config.yaml
n_layer: 8
d_model: 384
n_head: 3
n_kv_head: 1
head_dim: 128
d_mlp: 1024
vocab_size: 8192
activation: "swiglu"
norm: "layernorm"
norm_place: "pre"
norm_eps: 1e-05
positions: "rope"
rope_base: 10000.0
rope_fraction: 1.0
qk_norm: false
attn_scale: 0.0884
bias: "none"
tie_embeddings: false
parallel_block: false
init: "uniform"
init_std_qkv: 0.023
init_std_o: 0.00575
init_std_up: 0.023
init_std_down: 0.00352
optimizer: "ademamix"
lr: 0.000283
beta1: 0.9
weight_decay: 0.46
lr_head: 0.0057
grad_clip: 2.0
warmup_steps: 546
schedule: "cos"
final_lr_fraction: 0.0
batch_tokens: 65536
seq_len: 512
doc_mask: false
train_tokens: 491200000
steps: 7496
dataset: "wikipedia_en"
Each number is 500 + 50 x the weight over its row's rms, rounded and kept within 0 to 999. Layers, rows and columns count from 0. Numbers have three digits each. The size before them is the row's rms in percent of the matrix's.

# up: layer 5 MLP up, 1024x384, rms 0.0273, rows 796-841, columns 96-191
# down: layer 5 MLP down (transposed), 1024x384, rms 0.023, rows 796-841, columns 96-191
# gate: layer 5 MLP gate, 1024x384, rms 0.0287, rows 797-842, columns 96-191
up796 104:418545573603548535454481576496463541527468492528522561437524490516443414428553620544437459527501513438443495510481525517486438510564569435477344626431414470552470507484441479467506563519484513473493482589512524532510477393473580549499442389426501530550500477578489402480594472550433503463
down796 105:553480585547486500524540498467626445490560510395525531546466531592464517489506538439567552570579552483516541509555503439469543540567552477440522501443443404495462506539548471470429482476483539473523473505487540432504615551438433443472421428441541479403506473494496573522526447500482502485
gate797 100:524457535438508495527532586465499433491566495547456407481512538480443525513532508382403427548531521461581547538514392570508421511571440534524476514500533507427585583494348470453540500508472584519505552491395555481508466417503590568473540605570538532479498515567564501507484456517469560502
up797 101:446480519560465571470520524572551469474508536562461532538581507598506576487587488517442501461452573435429538526454343514488538415520530590445569568403509494412447488530475584576500499521508510529527531500521499525544556502432406438478554472422497459505367556555526432436493498570491504534
down797 102:523632498441497577501490371511546429541441534465480350590501548519480531599590580462442388537449521390498485531511536536522484534419487487452547511512494455477454496437501459496471426481522496527485520520489613551522513579428440407520492471473519547531574491584562582458523531469456473418
gate798 090:574547459591499589544501461517520569476401447547561478403583502523463481453482548510485493551576487544530500528515509478497484557422491457550535538561505568475456506460392495516459499525442548447561457456540528524521428472472527491583481551473432440508473502524551548622466531470475488520
up798 095:537611508554439489490480461510563499488463424567540531438582533570570475509529601593558419503528439439464521482576551443593558542431522481528450540492470593506459461479410428491494508572496604504554478497462495504551528527493514481569366524490443506425499483509486572486558582565425542460
down798 095:453491467494381445541355484466522478496504529555527584467395476607528501458488589589545407560515473582524503459543441503488489500484608537611509523477435507457456470430575447552499503499529500607472490519543497464566552588508533522407378558556570533383547529491485541440500503522453442424
gate799 091:481547495450539563574510586507461449560366570436473459444534579443526501501528565489460501520499482537494532523499536504563553483529502472586508538531427399527519485446582503580408483452442544526522469474565589496468406380481478490448563542597555557448543495470555460417480474447510594536
up799 096:512474440477611481548499490513482473462561460493526498478518501521536474520436479568486417541401500516529446511568472541444506506534505518495450519512485530476500575536454509529580517560558477550575434585463482500495581441445536467514522473531523483476550605517518503508518408497472496429
down799 099:569511442529485439450622398474522506548471467501531440474503448419436554467473469455543573523524467468559475500483464567553438581573500559462516523529487469476454537467539521491568520455387386501452461569492386419584598581429611510498569492522474502468525536576481546530487538593551491651
gate800 101:592578426521532482525498549478583547485414521494468454457553437416534526504500458453537463520583482562410543499484547462521510511489498549478455413486613424499470525488513556497621439434484447454537480525470495491499477541494580426475479527508515495510487518431535521565486493489533488468
up800 101:506577531552460484466526399432447535498514507466469439549518483574508491547428470469426437483431521495470446475541514537496337533369485443557560371499438487499500535543435563447494500502489521481488467458436476593419542511481516480463439600520543475478534533468446559562552521532455525455
down800 103:489591484536554502499458527470563505535451523528540525437490440485424531516586468588473553539501465441524583498467452592458513474448480369448526436538459443427490386524451572533552448518483437605586614555542544499427499439488500524506485505520527457403506472445567460540535439544468482460
gate801 102:520478449465520460526460459469514553540444450608476507476528462473446451389602423473410575512584565554551486565568479466582547525536429462455435419506524432467611544456477558527455564483450448398565561471538458449489453504612554445490580541509398460514497590505570532573537491432544464514
up801 095:497481475494433562564521544519479432505587565403443551524516574510497473502532555530492396581423399435504513447448505477458467441446526524561595464505472589548472505521553492455465497468472414476386526451524548554522519532425417465480498453492549507590523526453491536525472498510498464478
down801 097:509534589519443519590535482483532535506556497514442536456466480378413430516543498515559477533476549515518582531468540424475495538460415446487519551477505563424564593599517508412462527480520538423474526478525484514450478495491497538446509495477501552540525449506476491584442442447517448528
gate802 103:581479478508500457567541465608492505600432500571521433425576504528373417493496512523546617483486453512561456523497393459508485524514499516507444520462476411443460496559411505526467396494481463454489462463499552497504543457540559514464559512466492432438470476500521436590440531429553464547
up802 103:459517522479520544462463532538516470593497470513426511538407483394471578554644564387485470500475515457500505456489559518504434521509455456440470476478502609534536600516465467405548518477516417525404440418519481467513527489479487570474433490549441578565513504470561576474627528466555478494
down802 101:577611472482517493495504523527456476486454487534513393475491502437524520537493561431516444518461501482470458493498550484517399492413485448485402508502468474503583493449459530411515556413464455487448476528464527526568473545361408560529492510482519444533408540520487509537470537566487416478
gate803 123:500477500493571462545505524510419516535552543535551410485576531514424397503567543565573511550532464497498509525487511516480461601482472521481477484485566540532514615605492434443526598485520464498502491510482574554454554487457507537484519509525550419514490426481527430533472487499551580489
up803 112:506464497496474530456514483452599480474513490465576458450574492578502484501498594541477463439485568508531564528524496552439568506512507594528462574526409599482462493501461506513493475426525521552382492497426529492460479451522628535496606559432575499495584458545496440499461504562524562535
down803 105:409533449483542505474487551503518417573497497489484481551484620505595566478449437519437542486494467569534554517462534554487511452450373433436457482421587436508538508510466525563480357520401472491563465518591436479521492500569451452518490444501543529498485604499574477461512457488542412512
gate804 099:484547426496498505517501495414513564510506445453533500522572480530517478440502529511514545490549443420551543523459482575485459486535432429504549466517465553460408585502528450513545419504523509581575479560415534539513457548486484482426500497537581551457416560482474420489558435478559564615
up804 098:430491615451391544512536429481459569460524403460534474474465448514559493486490561566488493546426448470554472563531512591643486552470507500544532582521508514489581406580535471468539466611491524492530500450456441524473423448511543470454606497585455520483563528428531523502476563513459616530
down804 100:542527521481502521530541558518477525503523555524437452516451515521440388534491578490516384592533512507557447536532482520417512489442451532575421510407513528489465485402500414412503349495513529513454460593554610517477447522453497503512503577512471463508450578379462407518454481503427490425
gate805 104:571506356502520378422512551473508464436424395503513484541548492480510426515530464471465598457461543456481394451500437527510481418482545474470487487568535535521460534498493520407450489538404469557591465532613570470449560483479569461485535527498498477502516460521510466441507479497572580501
up805 100:438502494534498495538455479417579472546419469467504426436531602461502528579599453526430430425460448441418489505457571435513482519401490448443530410491437496476556466494534508492541504555439464562511439495471478539580559545448516515474519490398451610617530477459531477483563499516503531502
down805 099:503433527475586550484533486556563554446439498446504489439501486526497475509512575470504567460590575451543533370498497468496435464517465449478556551364571435497532513466429558356493573464463424474549604614542300487477480468639480471446488519496455595496472469538516471433493558441443530427
gate806 097:490552515489517454515431549549531569474475475529554567473508521449424424559539473489550533608463494489472555545471440506567524479475528587464480582472471459535412469470497466557514566520541541550509493474562533520413537541448412591528490540499416540453511489497552478545429442487494500505
up806 104:501489477414538408547514438450444534491503483392443350443516447523491515400466456515491542476488568512534515569517579441551395461487532446514551498494545439537568454575389506548567522525426484550553530561496446495475386438469600498467508447509533487448533584510456486464493549467475523441
down806 104:518456537460518537475493399465425469494533564490507514554549449521467440503426467562572575518597557539480547517475493573450504565438352446366505466549487557461588454425552524448538497410658513500590542510468546514474480526478525504515483558499542434580453488509503546605464485463519485496
gate807 103:493581579499441466386511490524495478492548532435574518512557480494503487453515421484526597452513435434670498499503527435454529509498541440455458523533593468476491485551486582450565462477471536473412544484467420460487472435479676525549540452467438427475530469553608437451497466348508478536
up807 108:492601498442524509460556625630506423444502432539536457530505523495580525465451467517493498536518536516435497488357524585543519472510475456518532475472495454467483407482481558506491504493553472555483491536448455515497500438551541552555512398568562514555515605495523490420463465529440499553
down807 104:400435545491432527521603646501530471498605522472455438420492478498547462470533532569539420551542551474519498450528610558505484533515547487597516583545431500523461472538402442396509493473531353513530505475466532603496567504530395551505436514413453507501568536507488492482474422582518510428
gate808 097:543472511558474484530535542452569440552557562489498564491522477579520576475577462547570518513450498484537504523504510448515469476394410377506497439512596558508591441477463534463460465405541505491484449547500519524518523468515422449402522414495549421450526533452617477429511470479521457480
up808 094:504501444470481486510496514415505397439539512498524420483566512434496396519591495584457477477459433469564485473517510503491558567441484549439463504575454572477537505415504469493472488545458506578521509537495560507441452513437582495490512503581591502473496546515584515479475512508529554477
down808 095:513449531479457511431512516479583522507501479418482479406439482500447473597547453471552534527494589397508494496594543491505548535546478475443567493443492507433458607497534451482515494517475540412538553459556391586455504503448583589578486514565470543481497545489514543579481479484517495412
gate809 099:527481510425478554551533498540548517520489461493433582484423491500454466491507466456554578445471614530544464431551444470541477505469465465488462577568522488562482409499515579483461499472415523501418507478493495398486460527513466554451475432608506467455449521497535406497516453510560541498
up809 104:492499531551440420473555463558453637461482470529467484502483538513428477471531548515503501549474541484473543502402618488453436488414562507551421535570491585467544526554422494465484598472507516439511513480594514530447521569404570519453529533489420414428572512528463463506557473437467542457
down809 107:526573526449533518453465488555438535559520572512455516540498566543509495481579466408483426521546524469466479491440453434541436480549632443435557562459563502534555502562484455457492472484402566542431487552438465518529438378519502553532499489486444443527479512442546495488520623494592491496
gate810 103:539539525406586425490458467492432466554505520398520410473501473522413540456486449398476408567625456564429522570432483514486463561479487537489367541440505484439508505498429525435500467519460406503495444465446502450553502515515488521530534490481429467400505489500497506550521447460471468528
up810 105:450524516476412555464554513458470521575481557548545473451449475489566404568505496466439457399493575448449522468405486430506530593632527484531467413468466505479494506531389525522515517502505491421559476536473556454485492509509543569476507521373453455537547533463556524444501521489577486434
down810 106:487486561500489441524517429498527481440495512438597468436493526492518495500475338513555597496482477542492511551445448402467562549479430571496555537503482526429450531436463543475475547542447510440554499465422477528379438464506511463502473483488558505519526528522506554477498466520546472419
gate811 109:458486522461599451510497416500500470474559447500515486442568581505417488461474405488508583511473510502432555475454404456502525562546535537523467559500531576539499519557513472487447571535550514475524503442508524518444495427534521548584460528520484558486500520519521534512491545444435560495
up811 102:518517529489540545478437469479501461462491569532516554487489519482409521597492628388461451454500430358500574467418450510559404479588515533420629435430525449414521516463462485428559604472549428503530414494480504448539449477528510539544544490436421544515479597432560519522465527465503429465
down811 101:444563524545509495525523473482417422443465423582516522466518470496427410446471407410524507505530558503638411464436525429488581479643495494518499567555591400428485522488544431438453501482516475485522465471465586523411428533503481543523494486493503440516544507494573509506517451453483469379
gate812 097:452446370446508519557485516461553512506546489506503532404491462574532448600429443438511535521553530501455549541426537440395393501458443483514498495517479586433565516509462570490567494448535471508501468452485623460357526452468484508539568534502482460548503507555487541572460494479529515534
up812 096:583441514503531435520535480439496462383528486487579526532462447604476485507439551444447522515528560493462493424423475471550427497497532430553564425459508521474457497584525602507610478551480503512514479516563549532457500523520515419501468461467473561511535466500489519534514538477514459508
down812 098:531465455555522385417413402510446575481487498533548530480565466499485520534484527452514480531480538440460537391534529574441541448466514514481570491468504499435515508528552517480578538529441518449526628539547464479420545489480489475437479469510512545537555487479496450541455530458522459535
gate813 106:518455461415498529470543490480468494535519447551492367467540440518480576505479599416509604462604510563547447515387561462546511439408452551522495440531519406519591563505476530592453474458464523501461517454486521559411506599452541492542515648485436539458537555466469489502429459449518555521
up813 100:485497555553561416488542599393525459496459320480455511476471486620419484472456490551484509453592537494414527478494520473513476493534515514589520534483487550521433638513484425465450476552426408494521441471471530486483516508454492475487423525513535463445463584556422467515531455494542496535
down813 101:507556504481509517507523443477425529463535453433489507549518547490397498515527480442482443445537518516520458464565540497479465458497437508415488510535507545507441526557455466524386521566417458545419508559436429483521388536471551530574519648548471503528515487523430531490593520469570496553
gate814 101:552394587480498531552537599439492592630513531526521463491498496482450538446567468571452455401461509561437494579503536632499557525631516424584547427488462495452646450421470473517507437530590505483462552449464478477568509426545431575572511470620465504537475478538562497475501522405461483447
up814 100:509486388516467463509497454579549544480469450412524479420499481560478438575484459564410478589565464510507519553522568537461533514539555542551541606417458510406477583510576452457427446468608530537550511512620531505527499450472501457426424443418561504599495548500379493642440433538459529603
down814 103:454453441419444484530488560550420503430590444561434434395466510525543515444536470432580519569522478476555496477539524455465488462616390521546551430577404460467526457513433506513423477424409500447585518644480529574417404551467555481556538528473427394523494443455416500582529440567493521536
gate815 099:487513449473488532569519488522479534493527549490545478517514507486405557486443548523555520582522475445541508423481437562493526500480494398502408492519563475537405424487504486397508362537467566517431548486545541450479456510456479454376451481520478532504578608516521491456537541422411472506
up815 101:548435512544615495416550429579513504446497433446537534494453446503525525406576512448550468448553517517467491452574516542495447440449452492541495498471454495588486565547464563511542421522394483479473468543540526470497549507540463487544623499525496521534478492523566535569480517510519546551
down815 100:526510408464560427442507471522491481485509454516515576545539482567589533534488480502531436427502488484442447445531584524575567466557623401517470438529443534437510509507529476450485566522532454514454437559409551496528533519490488506497427433452454555457498472555335413532499620527542526558
gate816 100:532578461434457496487455571491417481500565545481451539563454565525390496558629500506462483441446472479454503473528527459498497499487426479458403464457504530428434578599604457453468519418492518491483573511434475434550601537426478461442520489561497447447509470478526614485534456528481414540
up816 099:540438464492479583450507476587604461473471523564510504616560443443565544485433446413492576524501532383457482457464487471531475464527482495500490469542402500541540581490462510508544495497469490511513441498593532408566520568481444438422540416445527609484410467466405507453504457517386451434
down816 102:421504635572529464466544548493523580527512494566553454596564518523475420504498537477548519501459487440523533459391441610449535480500515545534425488522442470585503511524456527566515573558512516435414517504437439522441575469468555559443548535464534438428510416452495523501440567471433525496
gate817 095:454450510502463564629473587494534608468523471418549552430516469542529603495507445477492515478505414524458566490527467516469518490474489436466367519501521574495524463462480497514543528470473500470492493510532504469460443479501513487475487616544512522447498519499521495449521515491484424505
up817 100:431605503511488593488533648527511568356495510479544527398470505483465491453553521554492507571537548563487464509469549487446557553528500532539424602599541544466493451585483514578474492489488474463457511643467449467585537474635397436558506552554531482478487471565394475422464502474553502549
down817 099:492470514555546529478554479422441443488521402618484418533541545524481455560443566432470515511435441433537378541461497510593444492437607573486422479469607495428432511532534531424534582511503501471492552544502492489494545507582487528530542502576505567567461569531481475551403614556429489456
gate818 104:585582501409480543527558501501397547490452532546472527507499520560509418533484510494607467509582491585469494538424465518605557543449445413488557442510487473519526406392509469497489501546541415479479488529474421624423486526558507484527515450483414537500510532556539536553484375440495402508
up818 106:499495480435506460401399461448462509527501525532441513420521546482445383554491480485474401506438457409392525632489448472564539457539466495446547505515462443508536437597485535568544619622535511529522505422515409478432603520447562535501445442476390516507504455507514435539577501510428535494
down818 108:479563455504445491522490586491480611465430503512588486492471483482466436450470552434486422505475534545472604505563392494513442496468502462566485490534553456505464406495508576598505493460429420588539529477462537461526515449418584490563453377454550565464506488583493486535551623551550459526
gate819 107:541524481514513541543484443491493513483552525532596572425510550537474554409545481485458460532543427572476445577439562497482512559475474402535517484480579550466431500447501476520467406394579520598381554497469498397588469573516579513475563490594486447545547521560618548549545520461485577419
up819 107:502476526511529438521480502458452503529467486480515524490603536490453405427450496511533480488518503495526447530558545513496456554519478436471493543472513504555493554451447479545427497519522485478472499530486562472558425411551467490537563515482594426447510477498523451482494442552438471522
down819 103:579435503537493487543403544502551471622500439554465513387479570528414534603495554584445464511500466522504590554519466483433512488471535429474491548531543470506516486459534442444493588443527518560489497481502532532579490571528475500421581480459549539540553550463518473533436431495419401499
gate820 093:525435459429571461484492496489529523491472529569515502527559465505419459520558500436556452569494474559450460539514451399453641541541407501555515581576522527535538515558467530625483562461523513474494426480482598488574530634518585471505460522510485371518512522537546491525493485468417529518
up820 098:478534583514423575493532435491469552571449482509556490461467546631541432539455560579428392523520546527533444524467516481427456467471515517543443449506471476544518451405453442482546511469382418552509563501497458585431580393454474519530567404448499546500437518526533509455503502492556500466
down820 100:440454535495392506477562461464435548538484394511446498418469546544485456464498507474550529519562535528572478550430533417508506541391458532487471472538513544532444431521521514498488571453449507431489483552565386487500519524459557521499597488425456508506424504527598421516523516538483467453
gate821 106:469498459392455525574378534459580578504472467590598552542564487566500480552571486497471558484575577503590494533478506475542543515464417580531463507505474586504515537458521461561491600477403455494526486522538501518459471441431554525524443566440441444480423517544639524465441454541531455555
up821 110:462447504476478450481532437552463499541481548627437477432480610534514508407502482503563523469561517513502530585523473604553496534626440525526513524472412559530521477481417466548536497449553494443500556529390495626493481466529516460433393447516532436454496451471643507473476622622463444403
down821 106:556508516529531466510569501525527505512555564409491575441446546457432486565467508476459529469605508400498361460537575533477497501655535536497578586558429492478557496533492591422588510537510518520481517407485574396479375376529392467442532543514540433499507459475529447461451519514511511495
gate822 097:513434449482545426527530579496549499500517485533564502529439500538507551532514482514492516569571570500531475507478535497487480481505416443506583450586573522486580521506585525449505424437521503529466538395449518393455482443473463493425526494515544529507368547580497456508444556520518387481
up822 099:548552486361427530488457441535533529452465394611525480535423484469482558553503438450521553489464572510509521529504527535623529518590504481492461527492431497511524471508443555545500518507463471484539459500409463454505536452465533480551468541475457570426406490524560500425492554542345498498
down822 098:471503567505468534483507576464511522507479559459532495517512536556529482486465473481502448465491575432554446541518461510511543517494482462494454617473518534509448574442580477505501485531541467499445493544502466553526432424467458413534546478447450553494548432496579409377573552560480535534
gate823 100:482528463461445481530428495397480392547441467541500509498544430521488520483533503577463465466556468514648530497424432448517567547509515447500448488507545475527537475472523409536545572415498423543508500562519563512523602477557626482427489537504491403465349464537498480514526496487493531535
up823 103:459523528526457545531521560621475463502550504527503577516520513432531593445484469434464408515450455491495437606436529414537509551370474607397523475629477557502488549517420464492493498494510500464537480464519495461460486462495460569458560535561496478522523569495499456489522548491512464521
down823 102:499490533465479499486484516401499577461445437486449417548528462447538531531449531595452495547502568571445491464529431418536538457552436491560419484546562488534509466513481551521492545442499535587479521503550449523567512643497501472482515523519466463509534483481588490399467452438441531505
gate824 100:493530456454562558526449485480457600534480555540527513435590489482543510468535498447505595484548466524448590581478484461439450547430522463598419440570479477518542421514482498489513501456491547546503499476483529514467471481571534470469551608519453601530453427432585565436496398546485511523
up824 100:513496404499439571446459472481528531510611549448557490472505481516495488521464637539549524441511513478502579484506498521567499547512563573466458572460500474492541500508450501559540518448556511493485516411497511542576472552520533540446503622521518513501413592471569446517528420559524416599
down824 101:465515517503451481572541419475506506570505456509440452544497526463461471530512582502539545494569593575497479494443426453524473527523483494527499476478454481459518494426449461516501453482499451450435480493548473500487545570440501485529437579530492388506545424488478561541438514463502423561
gate825 098:438488540487584462604492582439476475449457462445513513478556509502598432415490416478529504535536479403421433526545522481565510467522472469475471528460402484525444544511414450498446524494474428486493455471560505548525536452381512478514465547572551462429444535572637441448433518477473446493
up825 100:492393553551450470506508344491475488521470472459534434464472449506466462571475473457521601411554593404485462492436543477494451595453488557547572491463518526551497488640530404528560462514593509454513495507544458455557511490538509491503507462496539481528552492490577528483523497415520500521
down825 099:554468583519448486473581525481582503496513532553564489544527454357521517530463492602428464475416544446512468576441516591400522530532543461457461510521566382520556562488569452492573418486509582492470526525543486518516490594506386567456526473485450459443518471525519444435476570540486421449
gate826 093:465535404509563578384466395608484477461377498514557518511514563552552491374406400519577510521481447382480516448547488621491473512417442657581445597555494494437470514572452380475509499484484502507420510552552500555546527547449497563528491542601560551534483531478464445474477464495562529511
up826 094:437450502467436480500489565459514440481518523443560560442535562461481467513558570521436513423564566571572532479442543497505525516458455467429422495532563429551506487488508550466423404589423513530541413550559448439474454499454435520458515480456468452453491521507594515510567544562503413467
down826 093:556503474517491509489466514550540464499438522530549455471428506588511480541423475511594586392493402422390545518531438554431456454451473494545491464507472436496481591487551485489461577508537517554512506591557510504535491550507539508532527481469531429493528439480486476531530511420516485520
gate827 108:590523485546472455501517492469469512454500515506465425557548541471449476536491462474521561515511571467545414491437462486470423586525513473467472542495436480514539506483520512464447462522518481483552428581489527485519484453448520479518511606442491393424498437486560486520467422479464542525
up827 102:488467497496484447567540486450537578470510551473564566503473417444437476508476524614511565486529482406463553546520634506500495617491489500486479540531453514410479494581597511584556549473574461609566471492556388588494503572395519555449428375604567513482457495503590496496476479474473461419
down827 101:495517480575495502573502487510422520384502505501506486562562564472506539543428480508494527440536421444464483567510492502460537519489593501434559586478539476457478553501575495475493486547531491531458501459429483543514545514431496499521589471507494612498581442439505530483477520448507457669
gate828 108:583494513491618503527499504498429574512502507528579622495443506503420441556509548540568517560593465478562531526492529484558529519441457497555463433517495482529557525417513482501513600460428428487512532470477494506495526499447374550522549530556505506442468523493486517546563514488470561441
up828 099:435499439372538556599479512522487541511438523438499464458452548506489453501415557481518514490426509437473578606521500435544436434527429490516454492480385417546503503526458503563434541519545493486489433524537458411535537454472470468527494450529519537551464550543475515486487468494466493531
down828 100:392548603462496421556555541513512509467490536537508435463467529493453505494511507439491508529501516438437523553478440465440485448442552569622510501506463542527537471536551575541532431520526465480507484542440599494492545489428541529435508374452544538462467507451465416621490472514499450491
gate829 093:518519442529547479542512529466436502492520478469502552465520574458427533454505483451559475454465565463515522593524414405531461487568436538475477546516414535506519564505502483450511462541535544530566551492522480451541624530465520473619515558424420503547457626455466564510418565486563478516
up829 098:473512492501547610473543505546509565583500463464625605483447548531417441483534528440505519537464584530468486654520447540466527568455498569428566523542425489496524464391517558495456541485467436384525459497496474522533524541501455371442502411585429551546532398501543616481571521435466443450
down829 099:535481523585425473417520434515523519435436489458435424452492567423496525474488543635517411450462480508431522544504481447434575482541514461428445477523466601463496613514485514532547471511476486516485452522522501525464507606583411526475501665452521483537472478521604468425460620540443499550
gate830 092:486533470529530565500489519582497560485440528537535446463541508408467530526610490521463513531546405490495532514569510554448478521505542552546519393538466427552492519527480454580566511534502497471379493491462525504476531496444572540478505545464517497459548454473544494478418467443454524416
up830 095:525602468428552504565522497524490440537482494543403509521514543518533577447562504504585504470469598542487416522480506558459575494481508412520555632490523484497485514588481417490453501392411385492505505529491512529435505524564496408546572452532424500542547575509468443528478510522491522588
down830 096:467529508517511487531513577500463541480459564464568499529449528564462540428487432525505527547482485566589493562554463516456479602518520438638470473580443559580452525591481479547481416457479529525469496544463496540524532508459522546534524552530548503466423465593482541580476471542445653487
gate831 104:575529436497491496541524484416560451475478469471598516429521465550443474444450511477520541518518494628510478455430359462451492521481571539529443417423481574494433532502561474487455398448491459475545536472378612528433499527512658458520541525420489533556601509544478527523505439520532511527
up831 098:544451529495468458530517583446416561411486502527552511497594541477405412567511586432463503499561501583539528570632480526482501593597503472532550421467542498514458516457561581589486472505488519488537536480392478544488565538554466470478493498456432480596455496498542544515486450463440485500
down831 098:541402452500455486395590416550526541497490550535548503530559536525549484464474499487563632445456543534545432528535452512513510522494422571496446498459506366488520520458429488428509625497463511561493593483501550425403522570602516500567465481494424460489457498417553448574521456500544432438
gate832 101:536494497417469463512574457450542485487483473570558473454436532549476505593476587473487546514517497464539496467448503438518411369550511557475541437596510496546520454402569458539537410473522492528401557457389486502532492441517610549460441549490461483530471486490519514570525514544497497496
up832 102:509484502568459473566392483568536524420514477449603518489530482399435506445423515478562517540501503491486502472506566474636515497524489564486477508565478458570474482492494500566571551549480463439423579516484564553556503588564603521494487458573499456614559517527479603477539452453543474528
down832 101:462538421467537475448624507487590486463538476548388472442475461448448615516573559338449581432543519584472497479541452472466501436515448484519435496510463637526495464456448525446525462465485524498604463446410447493475532512451496442474494475481506400511538576428484616443385528479495561489
gate833 111:465537426473458527555485486397533487417413503503529499450428427501493520502459492518576555517556508464421518480563532554488442450564435504592479492451448415456507460507475537544500503463462507390486544522536431487441477547609556495489509535498459421488447466449527544499511443474522497484
up833 105:472471522493508452468397527519455478452608400506535509549544536450548480440608475539377454393439512477568431525504496498563413479547415494500594453381462489506491469465520588551561513465451505524481436528584450517486485415529431508459530482445486496525578431524517551565529563578461574523
down833 105:538527461444477547487511511475560503446509516496441467450525497410575478545582449480459442588512529447450551430475518491451437513523503474536478412508507647497481513551530492445575463549508476517475465428542532481671410520538456556466486533509542513459496508517529505502511567433501460580
gate834 102:462565504537487566505571601481472516568437506555571448523581454440542456440500586510452550574608443534472558518475391476447497531478470498561483566530514476567574449539538593505520532525401428418532552474456542454503561571547505489467424536471481396496469481519521519414473497496561466527
up834 097:508553547474493505427479534446538416477537536555502538561525478443465553399441614548578534475539461510519525515542403434554460523544544531442477427544524409486441604516580493549457413531455527513446556515457447457526545612442485561539489468553580487445495538507483508516536473439442532457
down834 098:447544456415561470526513443474538554387487521577555551504591568595561532448576537469495494499470562510505507526380519506468538445515413517413526496534546536535535467534511526578443569623488471542528340575570414527517525507478478566428393498528546483543491530420485459418544543543523442460
gate835 108:501456514426483462504534587496607468516592533442517505459479499441497557498522473446580540507476519457510484497515482504504499502499444537540530543506455411478511456560477534483392495463474507488416558473478531521501553481492410498497440486416468476447443465489521426521519449579546530568
up835 103:382528663485593514554471437511564427464523501493523645481492509526466559473545491459541412502459405502494446554612518477429559479435502518515487475500588523454460477580425503453509552499457422449470528518479487605463556441387473507545493582530528501523527573494480497505527445436564500463
down835 104:478518510564511519582581507526433437487479479475560376505512517471499522445443635499477466574553414534496465542470596474497454494480449536470546602622508449530483506400529496434509473537539533592546466523534505427496504450438576593494501521355496515495496583524525519581491391468583381526
gate836 107:523443442503549428526461595559478482467495435413508493606564465442493517542516487526497472556563588518501554455531466568547482482484457528515471525449490478448480514472475464504466569432551505505528574627514500517507597457535560604436590510490347538516521486450494494513479544595490400434
up836 107:521480598425515550558503539483542436532580520473492422514494441598473543538481537611603462433439489486539509521600521562416479480460479518536542533449476494416506491530513505442460507448497570543472569478543543599527469472516491519478505561527484493552493539496451565565513411485412504482
down836 107:493517550455445592550386533522456635541479482538467537574529421458517460386593517481549476560521544582515476532526425436546460468494553319460540475401498409495542507523576467429477568547502560448599635519627501487454543419524517501561505507450494488502464485518487436458563569512537516526
gate837 098:453547524543511473458490531486558534529482544484492492465545538473466456530567405441420507451509543469530568579405464568376558534429558463511428519495538565564479514578493428480550463546539490465400528436409517401569475559432570480482557447505430509602494505578474421525485484454547552491
up837 097:488493459423448437506470535428474417439454461621539487534517485519513463481440528517429441512533502438467510412394450518521488414524447505569515511435560412457532428436560542470437413506491432434503423434574543622423504493515431517521601476415539467520450545502471475506468521493529523483
down837 097:436496518539538464471522470487590605535459494443573529503405589558517460478536415525474448513575519548513543536508463538532591555411510441543608472417475578594534492554483538511652498519489531556507495456463541478520540529518398480525542486524442476438502553456473478514414464513465544405
gate838 093:496520519550447485531533554455527460439450481542498485548538513561436468457558462573509538521437546441440484546460400483538521539552447401425547504472466531530548498486477484487487517502532602467487520558408495557522471557551485414501562502551578399480471455440466540459503488472528580555
up838 098:500492510451514473342526509518472442516563544413484570478496508489573501533420555463462443494489644444465449557523410455425556462511590505465508526521487426433510485542597503590545516417476466498477489497624545498446551570496477503545490489429427452560423517472532468437477531525460501572
down838 099:557418525504604582532442461527498471451469524595534533593589536517498469549510511417531467435457525427432455508545526472526549441475540464556428609533480502497440480407460443457525584547473529554474458515530521488483527453535546555454520557470453450505431595550437499483510634485506464516
gate839 097:525442558524543510511541474491527470441472487518481545523539407482560491486613420523501551461465508487481541433473480388480502417524546541642499598621510481538558463498444477502528523539502490532493413519524567452546555420528540547539449496503573414522533443487463477413544472471475418483
up839 099:511422478509484461499484481517515510490534461536458546485488512561534452558542597460477453497522467549562466513502570455540516476497488524542524497530506539507481506487436462413583499513534502481495628534499582497435519471425539537388417554456604497419486502425596533493520457531529475539
down839 101:548522548501544403382569519559520552473448557440536558505516529487499501561519574514438518514527503502451451395540458581474450528526451556417481538554469557482511542560503510487527570497516523446507412479567421514380456479500462554476584500365460456455512539464503447380516522469456503435
gate840 097:458551475563476414573517522409512559554450449499611480559475545482499539456479563429444586539603526551518464539502464497496394544456444467595562517496428492509540497487499572465479444439594441479425538460486460593490474496588549422532525542478476544573526517465493431505509438516568488410
up840 102:540496568489578467590523497515400508464458445541508559419431502542458591596478450615478550509537443536516512519509535545479534380450540429506565527538585516513488445551464473485416470427433479570499486502455549567527449535429463366497476477594571465459498565529508525511442475405469416533
down840 103:424532499473432474478469411468536514533471428434511456524461468543533521474481576441523554507497581503459535554554459488485394438514436460473554504486505501530586532549545482526438486407552564430484517448588520531466541456562494495527535507548499498587509494452433501510477458515569466536
gate841 110:366572490443484502480434616576522507497462495476511464522526546496508458411521456472477509529530435489509461483465493495530507537437484508566502432470459488504484474607515510526522454498454433421484515531601429505531548456457576545551574475527526484597486463395592412559416497466557475400
up841 109:506524485554602529487545550461547528473529388507477624508596456528504601484490536431437547451475563593516497467560570522536569489476505439524468430516548514534612556465482564566527614432568492551558538446504534513545379521447468446506511453595530546420515502531483533531591525494473516531
down841 102:587459565524509509506445444478575550457509486611521487542492433526465493674501458562559569534490435556538514545536511479506542384496415499505544433557426469442374453485517522449478530452459564570507504556485522542462470523540539476571513514461430511478449541385545493610446490484489528446
gate842 096:550470458546597444476503539487414543490567548508551383415528552561471494412427489499504571504504439476493481541478415496453520544494490458493566454448518458499503508549449608497516477435517449467521505496536585484592553529440514511507452489556492424499423488533541455594468482439588524497